Weights of a small transformer language model.
Architecture: untied embeddings, ALiBi.
Training: a variant of SOAP for these matrices, 127M tokens, 1932 steps.
Each number is 500 + 25 x the weight over the matrix's rms, rounded and kept within 0 to 999. Layers, rows and columns count from 0. Numbers have three digits each.

# layer 2 attention value, 128x160, rms 0.162, rows 0-87, columns 0-159
502505517548505532508515517502504487531523498505497470498467468494522471505493506471485492496483466494518503509514482490480498494513510491523484516505487492502515472490504497528520552516501523507522477501485461519488483477519476481495519484504460522507465517479479472543474489512481469529468466505488530519501491493501499518483533522465449506522517478488489490526514538480494500509483520492491494516498502476487506488476479496497529470507515507542471506493478515531478489516502527
510487556503481461486506451520501498499497483499502475466500489480477465522467476527473522501513516505481497535487475482489483502487490500515489481518524481511545542502514494507514473469482469500515484530483519494492501507498481448484499535540482509488486454487492485461505488519485519488475489503529527478490446472516527543473517509495495502468496517512516499537482515491493507508522524489455508497509485508543482520504520516516524512518462464510513511502493523518466508506498534
479509481530509505507504509526467501480487548536532511479495538485482527462500504476521522490512489511517491502458504488481478497512523510467456490453470493505530520498499443482496471481502496519505480513532478453551531535476510469456471508513495513533526498526503560511520494531497511501508505485471513515488494496520461545495486484515499505484487553501511528490495548500521493487502532507480551518530528530467504502500498498469492490486505474529468494485477507499502473520494551
495470473519500505488483528539482496459479509496487499521529488505473516477523502498522528551520468522501500494489487493494502464496469507487462473516464510524548513492499484514482501446512533486529502491472522522483518530507502488478505513478502528496525489513476514495483522528489492501483506486468491508510483515502496523461491503504490490535482499492508493483477461518535506505509486477500500503509488480513515489498506507483502495516488498494487527535522523509491509495473495
500482499486503509512468545504503491521509492522507509450496479520519535503509460523516495495522530503536498535513491485522534536513481473482496518495548519494508477538506454502484484500509501493510474499483475491523503460512508526503488476482505485496518465495468490520507499505524498516511535492502494495502495539524511498510508528515493517479477488476494506479515516494477493504491511510494516500505497500516473501472495492480514502489548490479515498511494473490471489526544505
512493543484518471503488470474467491508495503504501492498473486505495502475504526500477464495534505501506475481498533494492491497538488493530511497499506487507538504511516495508480507490527505530499514465477487513474459498508492489531484537484508483487503512511482504515481501495510491486499506476501454485516522516470513475498479472523505509556526504516474508501527525492517489528502481508504499516500522502504488500526517494485540444529465490502531506515512499529444497552502493
491500500498502555492486476463484512494468509511453532503536554520485492520447464502510476528484507475483538487538501485533505515493495522478482524495505481520509495525516532506484532509496506471475508479468511493495469504498468531502532500490508495468524499493527487524534520515500472495519481488487492464507501503540454527544490506456488501502484536507502524500479480505504512496518482494480482509518494483519505504477528492526493506487497508510491489526523542475508489499495514
515498489480504504483565511499506498519490505537494469506505526492477504499503495491489500503482510504531479481503522519520499506456506502521495529531526502552516486497467503487485510495476492495486529539503484531535514506468505499488451526501521541490487489505489495477534474520491514475475486510530487491523475490506489509505495484511514491507511457510526490512499513523494491523509508490508497477535508499513486446468500482505493513496504518489503482493495521491492490487504494
509461506506455533520473508512519492549481499505468489460517487510514492482497508506544508472542530509506476480503507505477478518499476506520506476509496504507515471513483491528468513476501507504520482487497501535495551507519527501512522496493487461517488505507473482465479523513509455482493517539478431477514475513504530513519522526514498491540472509507507489487469467493478504494509518448489497509494452481473496514514511520505513520508519506492498506499504486493481511519494520
501513488470482463518492482516494516521504533477520493477489504526518512500494511490473470514479501468484495516518519519516476501461509472500478504509529482517511484528487529491486517495493491456477497481520492500494525468530458483441507525491532456491492505521495519505476467507507467514515507504517480539476522487513471507479498490509508455503454520512517505513487514508531475516495536502556516490507523495501507477498488488509529480460483513483470500467503504475506529521513493
452489459501512496503505498489522479523495527485481530458491489471522522509509501481520522481475480515486489500505536507513498543498496482486479471535473467547479507480524542500487510519499514532507506528516514527486476484475514502533492497483533478476494509527458503490456460511510476534512480501499507507517469495500522517497508508480498502488517503495482486525532503499490491501470486500508465511485505480564496505507473502487525467507516541510511444513507499487527511494524518
463482498524528501482551522483501497490490510520514463506494530492487516531519469504508517497498470502510492538538510540481506510481525504518497486493492483506529516508486492513494530470498498490531523521498498446518486513515494488480459484492498513513520513503506507492468542470491462493513478529524491500463468478486496487530511509504504482502499465560483525520443511470500504498490488513513515507483494542490518500507500488485500501528513461504505493506523499482473499498496485
470496526456515538498458476499547498479453512505507488526508465517497530512513533529512502483493510440491507473517484511531547545468505471542497509501497538525476489487492489483499524484545524517500492496480448504507486519507524500513477515524527465499524516499500460498480503491456510513482518503522484500508469500491532493496532498491490475534533547543502471511476509505525447536533524506540489486462512522524517441466508441530489516513517518524517452519505514511507488489497501
490503513497503512514527512510579526503522497500513508525467506496530477523489494521486509514514496479500506496498525489473523488483513491514484491500491494541515516534485493505528508511480487479519494479498505517527549486504522491506499531484496530518509501513468500514473498496482490490485498480480476513489514516496503513480490432506515492508454507503502470536493480502506467501499529532486514494510508556531493517509495498529477469459526468504468473522544499499469492521501519
520490532516493487503546538516513503507501513510515451492491498510503521493499482500480492472494488493429490470499507507532529505510494508534489491501511503509488544468492517463521485458466504475502530508519467527511480524488468497510526482508502544505496507504497510507475544477483464502480481448500494481497517470472498479496495534507494469517442477514528468505522485480484506524510487456495487455496492504499505494518516494517446528528518515508503486515517501514491549514513499
486509483516515512472509510470507510521515503510498463517498474521504481509494513526486487507549447512509468501499460515519479448482460485471493523512517494496532526500447489498480474490501493495503473533486491506533505501485496470496477518477490465511505479494467522486459521491550476484525527506481522516516488470536480506490505517551485478499533518488515490492499493492482556513494531463520492470524501479487497501558468510499528508478512549520516508501499501532508499504509496
488493477495483475529572517470524550483512496477504468503505480498490498511498542480496462512501484486494511507490485485494478520482463519500492439479472517459488502501498499501514468501513488497533477526538504499500501506487512517507494522463474495479471497495495499507473491528486510498485495466514530500479506506492497470509505526511489538490527504515504483495491502500532527534473514466525508523505484483496509523538475488498525487479503466472480491509503497496503520525488524
511478527509516535496471525529504509516463514502504524491480482509505503457494523536500505463491481467486493462520494498504496528491517466488494487506518486528485504501507505518490487485483530491450491539469482496526507506500535516514494519486469478458487527510513478507493524471498468526512492506509487503507522490507495500494501484473500446494524511505484484515568492501520507470512482471489499484525517514517474515520491489456492531511506523509512475515507495531500513548459497
464528498524502513528508501494487487533508498504497507488510504500517503500517485498533492471511487464488495470525491487475511511518500518464476550496478482528511513497508478500499495470498489469516506514494500469461517514517508509523459469464484499506509510497495491508489510461463462508495482489486501529490501464544487546522508511520497466500518519513497511473507504483502534516498476531465484483479468507525487485527492498498531560474493545486535501490497503497505499517515494
514460453518492510486480500514498540504468501502512503534468476516496506496524504506471521526482480507539508539514502488480503508506489488509483519494487512493557486502490476490484497557482481497521538523503509499483493514511501480469495515516488460536496509497504491478500470532523505492514514471494508476510503494494491479496505522512512515494536463490518505468471488481518489493497534489511505481482479486505516505531495488504480481458532489478479500466550493522454502528480509
471481495483510474449492488528524515488516504493502504469501489495487509508446497500524493483532526510528490480520514504475510520485473501509501505477497520478509509497517520477484498475470517517510489482518541512497505514541488491520483518504494513510523530498490510507523505519504510523502518496494508474502508468495528535483502477480495553454517521528485502532491512504523509514499527464481494505501501484470495495494482495518476498504511480485464514511495484489483494527500494
525503500521537533492505514503506506512481472535498487514483501507488489488505531498494484508527508456477496453502527504519478497494501495462496502482536529515489535484517472494500469498527525491482453488489511482524497526502515483510507500520514467484549532512469506495481489448535474498514493513444470480525516472518471474490513543506547482508476503529510470553510479494507515496479497474526482462444485499523485475477503514477466496517513500531500530512510535500495520483473497
502484476506478517496515505495475514470515504515476493494478517501522502470530470498486503506473538511478484486505503484468518469481492530482493495551519506500493491504502493497530507495507486497521503506497515482495507462518522493475489488471469493492521465492489477502480539519491504516475515509498512476513504503509512482487518496498499509488482488505492493465496502482485514506471491533485519524510522526512519503490485513517507484502501479515518538479511488485497516494486494
512527466497520530496479483493520484537473516527488548498521508518505497517523487500520506524494509494466488502511492509511478485491515475491518524500506504498489498514488491502497488528498518509504461482485525454512517494499508521462484481514530481503517484518507520508508479521512492516516504527487483516490515509499526482532486535488492474493516495478512459485472497517503463475513519504512483493482508515521466489506468540499515501511494502507526492521526465508469525481475488
495519528485490513511492501511459498490522504515517509508459518509516512480499514482470543532504517492479505498482493480502490538455499509538525502505490486518509494498511488467487477516514511524527516496513496506523497520470514501476509501504476514507489477508504524502475495532498495492485506519494492489484495534497492511473524517499495490476510506487489496533483501486474492504502507512493479528504527496441507527512489523459521475504488505493532481520493524502466489488509463
529501517453528540487492522504488493491491491517496492487505494504524489531495476494494501502472520484484484510453479516516515501476506530489502510477497480473515506470470471561483495482469486491495506526498507493508507499539494505505510489526490511483508537488497516541506515494499492498528515482479543517483497519481474506466521487533504535500511490493485542505494525482492504505496500521495442483500499502498494504473498483498513513513487475512506496504521497487578483510550503
495510521496487477523508477475510487528472515485506509471488480502498467503459495517507482506484520500518516488525491497515471513471515478499517460509506499466513475512509510435495484542495543516508513484503511514485505487448510536512517516512497487519522518504501491504492485537504470516487479496514487510501489537519512457503515519513488496491441504547497504509502496490479490497501483506482477529534527500482518508496508469470485508521487524539508493501521484507513547504469494
472512467509511480495520552519490501514512512513492518481507515478493503513478512537504477480501489490519531486485479528508498492454488494508464492515502480503523518486485482510486504468526508457484511477468486469513495507531460487486481517465487536492505519521478497488517494509510500490510498476497481506511471527494479483513495486501506521492536502460495517493523477496516525462489463528500498507507506498548463487510501502489508490504508477493545528512498506478454492500492493
486488527529508476515481517504501506499498488516493546509451535465481520503521455487495508525504475476551496482475498512484517520474519520507497504480492467477517516496507471524543482507510523508514483471521539503477488524482491484493536451485488488506479487534489509480509497532498475482508529513474513486506481519503470486506470486491518511510484507482505495495491468474516479481505464514517515454533556533491485509516509510466499486499482496533496524501492542530481475517491539
518528468478489503501485500526472488515496516515514491467554497483499495541519474522484471496496508478514513517483487488457495484524491485502507511504522485499510512493500484523493509504499506470481460494519492519534496505487495512529535453497508502540500497449529496521502517510507501494514471517502494537528519519526484490490494477487464506478526521497482463474474530502488523529499505512497489482489507515482476488514486494517479494496483498454503484500466512491488500497476474
510498508505487489518525462480506510538480468532526493509520504502464473492453500476486504475487480504506472519494507517520483500468513487522501497501508492502507505543487516530498504512494526491489512499496484487499511494529469463496514482477531534544463480515514471494501496478509489503483535507505483510543516478530485531466516520512479489507513490497526524532502494514532457504506466505510490483493480503506471503510512501497513498535490493521469494495497502509516484484526537
513474497538505520496532514498517510479463488459467476444490500504536513504452490514486518512502484513500504465497482518504514466478509474496509478515500486493530498533521510507510480518498512496504499547524526497468498507468477496513484512492531519512495533490471505506501456473545516486483492480476485514502510504504459500490515523545494492457486515527454546498501474488490513491525481525518473492468465521524507535494503493510472481524514468482489492496481505528517521519474526
476508520473504497508518502515502501471471490522512510500528503485483500488473484493514439495512466486507537526438484533464478478498495509506499508523490517549532502521510527493498485516494524529524520498523499502496507519505519443484519515506493519492488529498517482509501463553517489530518474515499502467541471513471499481533498469500487507476530499491496547479503512518502484507474476511469524504510529504488542470515532489519507486517485475462489528489530476489504511511515511
480513473485482497493499540481514529511497508527512510494508510521481492492523546503509510485489540535489519509486517508528502509498523490518523532501460500489460510482479507490501502485506489521505488533505522488509503497488501469463540495490492469446502490470499507489488516484470470490498509495483465495500530527489528455471446486475490484501481502523542496506486540517487511499488512463470499496484469518456461472506522500531500529537547527476504508480496511526510509491495509
479500504491532504530519493512497498502472458503495497534513482479513453538491514541520496532453518472529478488485507524457478495489493532495476485499527504481508524516470530512514512507492472498500503509517478505504543523495492496501530482522475487507513513477532506519491508500544471507499558494489495510530499477485495496503507490503499502489464525496488491498473480481546498511460486512507509498474487492499484479523502517479492509495496487515536495523486519493508487475506496
527482482468524482509466500500522489506488505532505492501512474497504488515458483505460508519501491550473503487497477485512499489501509503493505510476490495489506500477507491501494469520509483465506478488532535505507558497515475493481498531497510471479508533525517457514499516509488496475510509485509502533462494509507499496502521559504466484493498537481522569490503520529518511516512500462487535516475496505496517546503514515528495473503509476483532485538503463460510503484534500
533524497483496489477484505536449514487483512540516506521484535514507498496501498492474514507459482584478491545523500443483492486507516566487517502499495508505491485513499524522508479507497509510491505514505472516488514490495502511506521496490536493503484538475514487490491541498500488481524503499527535509498509495479513515504464481513502496480489485495508504501560539488498526537472475475521494502466506531476491507490535505479510439499519484486531503500482491517496479496530506
495489500481523513493495470490519527523503511497483517475502505521472518498496500520505531488503499476507498521501470535513465486497510519519473510521480514512495468487522507479470494485505548464528539521491528488494470485516505484500464522527524486483488497496474494527501474520484504502509482543465498485495503490541486493496460496500536520495481517499488474497447495512497469560532500537463527494505553523461496486474500476504470498512488483460478498531477513483528468533505506
528465503507511519491544479502517465494535548501504482477492506515483484514498471479491501494493512479497472506507499508504543488491504509477499507495495547490497529494515505500449514519517480523525484517515487525502494507446515519451469480505507530509496505503496485524495532474475502481493522514508484503499498459502502500509551492493522523484483497491484477545536523495497471516483482487513439490514503527474529524495490510493503495533481489485489494508506488508514460530502517
521497461523480473499492499504522473502479502469512521528479505485495510494483509487490480519482538524502495504501508489486520484470549456470511498474491494503493511499519489460503497510520512519485513482490518533484484529480511471508516515502525509521505506488516520468525523545517525508499538494516504488493511512530523522473460518513492506500518485484537514505505495476498520467487498514503502492496475497515468486535517479508498479526517488485481515487541521515470521506481490
497489539464472462471530492474500520475504527493506473505505539481466468497497481488510508522481480499525513495492534500489479532543515516475510469486483490498499465484491501474477485473484487528514523531522505491504494457474465477498489494489511516520483515516527491490500526523467489525489492523519505475530503503495512509503540483521532515485500494493508530471482521494515495499512525526487522528515480494503527494538513488548503486523493482494481512502533503478510549493503509
555495489482530475505488502542493506526523536494505523506502502475482485478519496481456495492483537520484482545501486503524520531507510491475497506511462496515497526507499543522449520506512545527487458500502484484505472505505494484506478487499492508504469463511528486499509519484512507477498527502483506521509536524518485499512485534486527494494497517496513455513521481461535495518528526565493445524534488506513454479507523489504499490522535543520468492513509516478541494477493473
517522542509487474464483492495511462464513523505527519489527454504493511495491508498479469490484533516489486508541509467503475484525494481486474487506488508479475523546517470525484498484481524502458503490515471519514504492449491508513494497478504509524507514487534495511503485508482521463505488516481483501513494529484512491528505489507513498512498530467522485502510478522470504499498499480456506469504523550467487511514508503504528491464483480494484513515503517475500456518480487
486518479483479481489512495490535482513483507528504498503486511515512492512539498515510472537516529523503520483490510512494496479475494474472479511502471478537471522514498512498468508451487520504490475485505477474487487512486519498476502502535533488519520496487499486534553553464497507528501532456479466529517487501470510520507518488535511494493476530493477430537485504489514479514476525511514495500497502498487481485496490488504481506509488510479462463496527494467477513538504479
511506517517496522480524513533447507476532518493539490506490555499505511493491503512502496521502501493501505510503517519496473531460450511508526478511493515482512504510503474482494522542514538533510482497492530489479518505482485495484529514531491523503491506500521503492491485514436516477522491489542499481514521520482534506494499470440464518518500489482482482482477486490503518475515480523471466508535522453471552527503486508503509519508501518512512490491484475497488516520499509
499482505460484506486481473505496481473487500452482519469514535514485522509486473510498494506480466453471519510538511525497522553533458491538485508514499518476508503472509510466523499484518520481509501524534501518491505490483527502492497479526466526481487498510508489525507502507497481505528506539492493478481498501497539487500467494487492494482488456504468508503510515511496466485507469519522523514511551481521484499494561557523527517475479491482491461509484513502480481494539514
531510498526465493508480497522503497511488509480512533527503510478527543469487479500528450501490483520539489501508520514535494519511525521511499492514478496520501560474472493489521491507470465497493509518522499485522455493521496480478478496475532489466491491477499475533498515518477498503514518507496484510560467502464490504507517471516491507473494524496482543485515500489498517474471505505527510502498495494529506494495470487517470506524485491476466528518494495439542542465499478
525500476481525466470525507517534500490511479484497515542487503508522482502480507517519488504454538519513526502541483497530510477476512506464513483527470483473487479519526513523500489487491508495499487460500455473503487491463508528472507506527529473480532492469482494491494498503522457502529463489472472511481498519489485491509470524527522509473498520508528489476533560512490516486508510513548528496467492476482486480490499510470488471513498514499498479516512481451549505509468503
505491508478509518497499476497521506492531519490490485468477517514466501503490460500499500495512495489518488482526515500511491512434533515479478477516483523476509486483488486523488494490509497496494523476508523516495505550501483523518491504469495482539505488526517469494497467502502520523498492505492502486514504523515473509516490492496515518487502498517494509493485502530475495520524506488455508515490539496501515500473535520459507520525493502497492503529466519458495485507512501
497527473472498478510504509494445482511485516493506511516514497467492513512486494446479528485468492500515519555510519490508493484485489512504499478466467499492492487510525534515533490521499499529493509473484482510518482500511509501514529517480519480524530464486470485485498520496522514491537496528525487488495531501480502492524514531497479507514489528476536498515505489516515484489467502493506479513520520483476460529481532515505520484507454478520500513512507513525455509482485521
498485463480504499552506477502510510499496524506556534542507453500471506469503501493487515484489483475548537487484498484503512514521474484528501479487480481501493501516506475511531517489513492491469471521493479494532498520498501468484507511506513497520495482486484499502504509496510493522533492505523501480501499483445498509519481482492512477523530491457491488538502503531503511509520460555507504484493496517510486516509515501459467505510463476513469509446523514484490509519513497
475499482521511515533521490490481458528475509487486508508494476520514494488512515489488500521481499496497456521514513504526477520535517443496502506504515476500516551474450470484481525496479493539492517485498484497507497534533513466514504525518526491527504519485520504496507509496521464501512477546473488467524534514493521538483454513478492454484514530468482472508493513517501495491493488494454525483510508489519511471484499481455494502503512534535477474480501498497504511492469498
446493505498505541473473496515505503469466529500456544506507497505506515522539473507505480474518521510490473481522506482480510493522507487500490513486498518505482499491562468465477486517479508495523510514496542507533493511493525499503486504530491539502487495506490487501488491490482511512535493485537481521509482491489511527497515484473463501529478504469524472524475513510461465479509474486504481487491522509464473492515510455474511508495524487469483458488536503480507473511507504
527527511488496489491509470520485503501486499459494510532528516488467513489504499516494502479468497486507538488445454494525501513497533512501485492435462540465500498483487523540521467516495502488500495485478506482521495562501522499516499503487478485480494465515508489504510510510506538500511473515495490508470513477475497501514478500487499496489477518471498485483491513517499508504505497502537518475503481460486529495488454507514539461447470510486491517521524518490487512511536551
526494508497489502462508495525459525529513519535505505507525514500520492488497502534534499507510518470494476495491478477500487493492503499462465511513471509489510518484515506499493483520532474493483508498525487498501475492496485538513474489519489519503504534491538473508483531487495490522513512508502513477501528518476489487497502483464492484488530509495499473501488513509519485493483505538476521467507498526506503490478457470474484486524548489508488507504492545484503487480531500
497472496513532501490508488479500451470490485475505523441500476492517532525482501491459506507505515491502473530507485490487508519488495506504507503495494502496514478501502523521472517496499541505471468492512544488491494502475529490475528524488502542501507481471515512528474495473505490459532486493476516532509498510497503499507485486472524515521491485474530506548531503502472533454552474498464468508516531491533511485492511508487504501497466495516524530516489460497506488521526494
495505536519467530481480488515494505512471461477545537501516498518463488492516519487512499505482493514501494489500480506524500530531514500506496541490495524522491493522507445472505499508527485483475481482501488516554485532511487497488511495507478539492502503521496530552496480459458513500490470516482477531489481526478509493494476517476467481530511518479518476515471469502488491530525533475480480482510489512463523498474495508516496517494475477479503491506472492507486476550486479
524515483520506482481496518500520475489505520510545511456530525518504494480502502491536509512496485462514488490480482518495507496522495466500497511473477461543477489495519475488500477462498529521513470538496525470553493533485506533497524497460528462505518481510472504497517501481484483480477533486515494520504512494488482484461516494505473504474497476499481492492463495522492481531505541513513520499499472499516499507520494496502506490509510536484470477532512476519496510526471545
551523526518482487447539485504492509511465486496496485482516535477499494485476517495520553501537515509494493470517495478516515525467532482500481517492497469541508474508517490503504491526508495503496514494473516502463495500497474447546512496498484468494503495505486508520508510523501491472495506485492518506472451478476451486461517460521499480522512496521507512508474502494469484511495499493487492493490529520495505492501493524488523494502510492481509479474475465524456493550501539
515508492516495510511513495520480457515498461524485487501479487466505503484509478494522494503486479537496523517521534479460514507501522484508497476495518487494540510509501488507515470500511502514503515541489488495528519528533490492498499524481515502467521471482486493498492483540492507499512529458486501494525504527535490502497489502481489490505503460491476499506497485507511522497483504458489502521514517488477477535507492506521521464483460473518485526518462475495473474506522480
473507519480492498484508520507444493482499496510526478534490529524492550526537481508487513518500502508472519505528511465454515499488500546507476478495494519480477521508523533477499503504518507469465468490516501520517503478510535488487505476508464521458460466454518524498528475480469448490473501510497478490510484514519468487502490504526505493519533496503522487480502498494470532508502516488484523520536489528478517527473520557508499502482471513494477499496474482504481507490507516
520498431495509541520499507489492504522495462495512499509535513492536535507486504514510463507495473484527534503497518501497523463473491493479496521486517518500514527501485488499528499460497482504489517496506532493491502466537476506518500492505525528498482519492485507507486513482545484502510493490499546530497486465508482504500484482514510495500476503511502460467494527506518518482521485541537543495481524504507499485508496500512488484512501527474502515474487523437526488499507503
491509513493514498476554507475532502538496488512492501509469489471511489472496490529468495509510500486498525500494556530499483507530462488547490529527542503513497519524483542528505520491507502447480508475486501496479506532515507479508495518500444499521506485499511493512523502516487485500487513471505454517481520487503461506536527457481480506497529457479502503513460526502467489499489511512537506479499490490487512498490503505481515507523471504513498507496487500507487506541512523
525521498552500525467511512510509489519465498513512522477490466522510488474507490498505527500473491502509519518540494497509512509514491474497500514451507522514459533503482507494473502508500514520505479500500489468513474496520514509469513516513501482526522468482484511513512480486499503523468497528466524500528492495499487469528523480501503495521485509464503499505461459527512516478503494466517507476501490488489491484476520494512496482471487493522501484506493488475532468532520495
471529561511525476466485474499500487529425453468505519520538563475517471437495471468468506481528539531467460485547477506512510442532423464509539522504497540515500454499438496544487467491496480500458509481492549507500522521479489521498527551468497487520535476465519493526463528516516471507516483503456491499477465523505491470526481477480504558510519534471541496536528528512461532517544503551449546511457518465582508494476492532494508512539474506497504518472511494507487509553493546
506507556506450510504519534555522493476451498522482461507472511539456502507504523522448509510506494470475506478511448486484509526509475475535479513500487509480515503492503492511479490456536491530509534485539571545446465486484485480511523604492521452485479497506499509495508558484516476512518477462540548515515483541425521503514500504473559499494482444474514513461454498488499499491481501498492473547502526541494454517480479530497550463518516476546505470527499462528457535498543473
525433473510492497492496482487497479515493471498477502439547476489506553494511493504502474481525493472488460486474465490512492502489518531502488504546556482488470515533479525448503471515482518485495535481516475549486494535539510460494459508546520538524528510489512510505464514491507504515466475479451482519526508460549521465493458474480508480499538555480508517478497524505497492485490550453485509513502503547482550473499541515506514487479533495492571537500502520406485561481478545
491500470526526538541444551528477510529534482489561516527516508477477468504477483488480492475501522408516471506484514507524460493507474514526487486562501492498484500469506515486469475515503490507506486490453472467499506500491511479530498474538468468531524485482484502471457529536484522478481464554498489520479463448501531512486496496555447537486523542475559460503470542499489501517511502496486503510542573499508492565506502512514489499508503519496512468496480505512505491547494468
472467496499477464488480459503450507499462506494446470512540497555500501553416491469517496562502501516508494529515509565525550490475548485496546498521502483523436521490512488501545476483519489509506478529529513544548508505535516492530502442490526426520463478500502481560516512511503512451559430494495489503504555519435495513477534505447474492441531550467472510513470540479497504505557473551515497479553514523500516523511495502466522483477469481449507501515577462450515555477492525
542503553493563480480491520498489495481494510493526510485531470514490529483522499533515512494533457466530476499511438519502477484532476467519499442507510515530499473471537503519506480499471504457501499504479467521461522510479558532501461491471494514527480467446484554460535485527531436469489521464408512469487495514509493487523519493464470470567496488494543502505557512498509464468512531531492491477548481524455425567467515511523481529499478517488476514528511461496440526541543495
546536459537537491471501508520514483515489476493484471509460433494503491554534504533519490510456457503447493459510510524499501494476523590524484513555498501493482484537496499506459515492529473529470475522503496475499486510557571468487471525461515488485488454442522512524488531488511500495459496491515494526474496535516509513481514501558499491493527476511449498506515474506524514487488452499499520485526498477529483474509461526513466508520462518542514525524444535468488491517519495
523567449496503458529485481484493532511498512492479486458492489514515496519491492482521522485523508489543507502442485501466515483495441503514506573491491408535488510502487513540490463515469488499498486540518527538492445515478491522444483542474495509490487467539524472478551491510547558436473467497477509488509544493523539395476501486501479534512479539525556513491467467475511547497478451526411509488470476522469444474453456487467557479509511511527497465477460509497542491511567518
507444466504510432471490553566559550478533497490555467482458489491475483490502506482507438493488429487517486518521470507514541462505518472440549558463543420527497486535521492522479469506510497509473483469516545458530533470501481501534512524526491555426492450483494480469475526499472501495541527480506511520507493503481486497457521508484527509495503503518499503541509604446524499504553523498525479491526504471528472490462496517514500472455474525470481491463502483499502507489535507
494551510503536511498496473548489448445511573569517514506467494499547512490503510510443494512504547525511532536508489540493486519459514503502464526514506501545486484488505498476565484507474542475503483509476465495512479484509526513481505570537502495511462525492500485508484560469529480434521511521485465471514502516534488518473457547491463481515527485514448471494514449485513504496527433447519539493472527502493483527494505466538512494507503490472517533491491445536463472447523479
517528536507496519514512498493534535523484515540501487510514534524540506479518495519496402560481512528466493490540492482572532482538466542532490500502480488505477560433498524463560480502483479514472469491482485539508497514486473483489483463465521478476489533524480526508501509489466520495559519430528453488533568468483458465487493456511514568496510492524527455452474490497492468479502514539507474492497494480472478549549525561569535465463452532489493510532436540522414492535512457
472456424477497521520507493508527517525508498477469505513476514523460456472490528513470468436532511566466491505529459527501526504525518493535479481546536505527536522468416471486460540546512467504486457538474504516505496522461532493494514512511493497506496496497577480522502495531530513458504515466535518439524539503515469520508495500453547470519469494470533482491507499448520470518520545482479472553494537505567482476511492478523466505501486514544476536502488507504533533433488504
500496532437476514463527475473517516505454542524472482499489487471477499581493468509485484507493530505532499455462458485523522479513464490482497513490505440497434491502518511492496532516499503509513530543515509483482500452429529534479482590488517600548475461516512525495508468497521536515518483466456484523510488494563553540506563516468506541480507534515465448515533490526434474520458490558518470474513498466520488505537491485504517520526435451465500501572530526497523482502551497
518481479552535494541475438473515490466499511517520533477486504531476471532486497519521480399491587504467457487497541457437497488461454541540487490520529521472475513478486516471501418494500525537525484489492520498526452458544518473516500465492501511527550530507536446487474487521487516492506479466506484484535478491505478514526537522528544567456484466514507476509495524529492499527490509510488498441495511522512491513491517509460442509491507523462496449506525502509494549496566446
495522484518517490506534566454496540519493530495516537547499534488446508519467498512525495453524483497489513467489494470478549501477561496508554489467491456504525532482508503459531448478490534457555490468504496450452532490479516511505476521536529492477539456475493488460487494514497489514495478494536472511477471498503497466464438483466482502523530555471492459510468459539528497493530489461460443495512483509531543519471510469542466502551467541503517504501484438491556548531530506
483465499538510463447496513510485577472503520523439530491513473515488458487530550447459508482445507530492482514473498507547456519518488577489517483507523525504506471496449508533487543504495488485514475527552529445514558523547466491542483503496529476457479489500483508487535519491512504484547487491475462499498477511509522515471500519507462519516525560538508487437427476531505519519558522502507508512431483537499524485512459527539482502545519511566451540550540478485534475518526505
488521452472509528498496471486493500467507440551502464515497489539473510461493511441459524508557522466473500487506505449500481495460510481505495514489540469451476486520518474532442487552525519478513558521529501500511543481486541484502526513480509498487497515506528543504455493535504501503513502467487460461502516492493485494497491521523515511502482508485529465466492437482571449503476490538557518516529516471475475553522531489494493530527527501503566490475535554450493483484487477
488474510447509536514491448502452530491511472434527512497489503453504509536546501511547569533544502499454502497483506504508525526523510480493496468531586452510504488541425486481508497461472528576485489484507511422498478560533496526500499487445492516512474492523438468448502514501464479487533481466509471545511470542510485500489539504502489519495496538455518495494532461530516488539506464535519439520497499520485458534480507520490497479507528473539501507530503540498499519466530490
548520509526492500470557552506483486469488547490523544478470470502535474523504538488456508521469519481505520494506552456504482507550510488506479539542469519457492528492501455481447496513484519491485476451534488523457503497543495513551523480498501502499567458537424481527498507486513515444506537539474497501511520480501527484461535480500500495481490548513528489542512478481529473492455497499484527472472486492445520483493485509462468506543464471490503553503490510491448502405495486
500509486513523484494498502471507518465519522517486463467481476451454486527507475498526504519504498501486512475530513501530449456505518569473478456468483518545529556510529527519526429533491472514545524469553473502521509576542433531469491497498524469507539493502539471515515485518474476442554462457525538497488502521509524519505518462535482549521484507575554471532532516509484412514487468476487497499459497435482506445481502470481492536483529476511516504516513502501518474486452496
530471521494561502515526488503519511503520557459560459460472483512474484535492488491482449458530520460512479499487481498512523469478467489511518481466492524513550500497499503521539515538462446469526515524523491495508465483513525484464518508452533450520508476537510447467487481483504493545461492589485499504438545498487468516461518511525523506504492465472502509480511513508501529481516501510567516554485519523484475509554515490499486527531510515499517477481514522484515489533491558
510508496518518521499497503520501513517561463493462565475483476482524479502504458469487516487509510505513544487472464492475532529514489523492518482472453515538512511436547507465503456492530481456470523468539549564544540550498553514560438493461466499444522497520520487499501495463470444529469560473483510528537483533510486509469475535476459464533505500516494540532480500469526508467452490513463465512525540450514438534511476551480516536535469455489534471496484502491558484451483520
472542491486487540494468552489488447518495463490498472514465468506527494522504409475537464483451545502543477518477493491496460540480469492480502551508539484432507536496533472495485496548487540526509508480512515417465543532494450518514476473465535527492518475480514518456513490527547516400507530464492534494495523487507494475504539496501504477526523485510469518476514478506474545512560507553533485534510525489451492512495490495514491487501510488463518487516466544479526523528483485
471543534492554536509511485507490515534484509473496478513527486543522478446523496422446539521486473519510520511497468474504515502509549510499495502520523515523431478553483498503519469443454488496508476488518460487550500493507493487514549496500516538524495557518499530481512481541492542456455446483500505481442501545456498435513515583492511510478471494547478477472505551494524539538484534425481482531533521507515467494510490489480503468542492520539469559512476501490487496498509555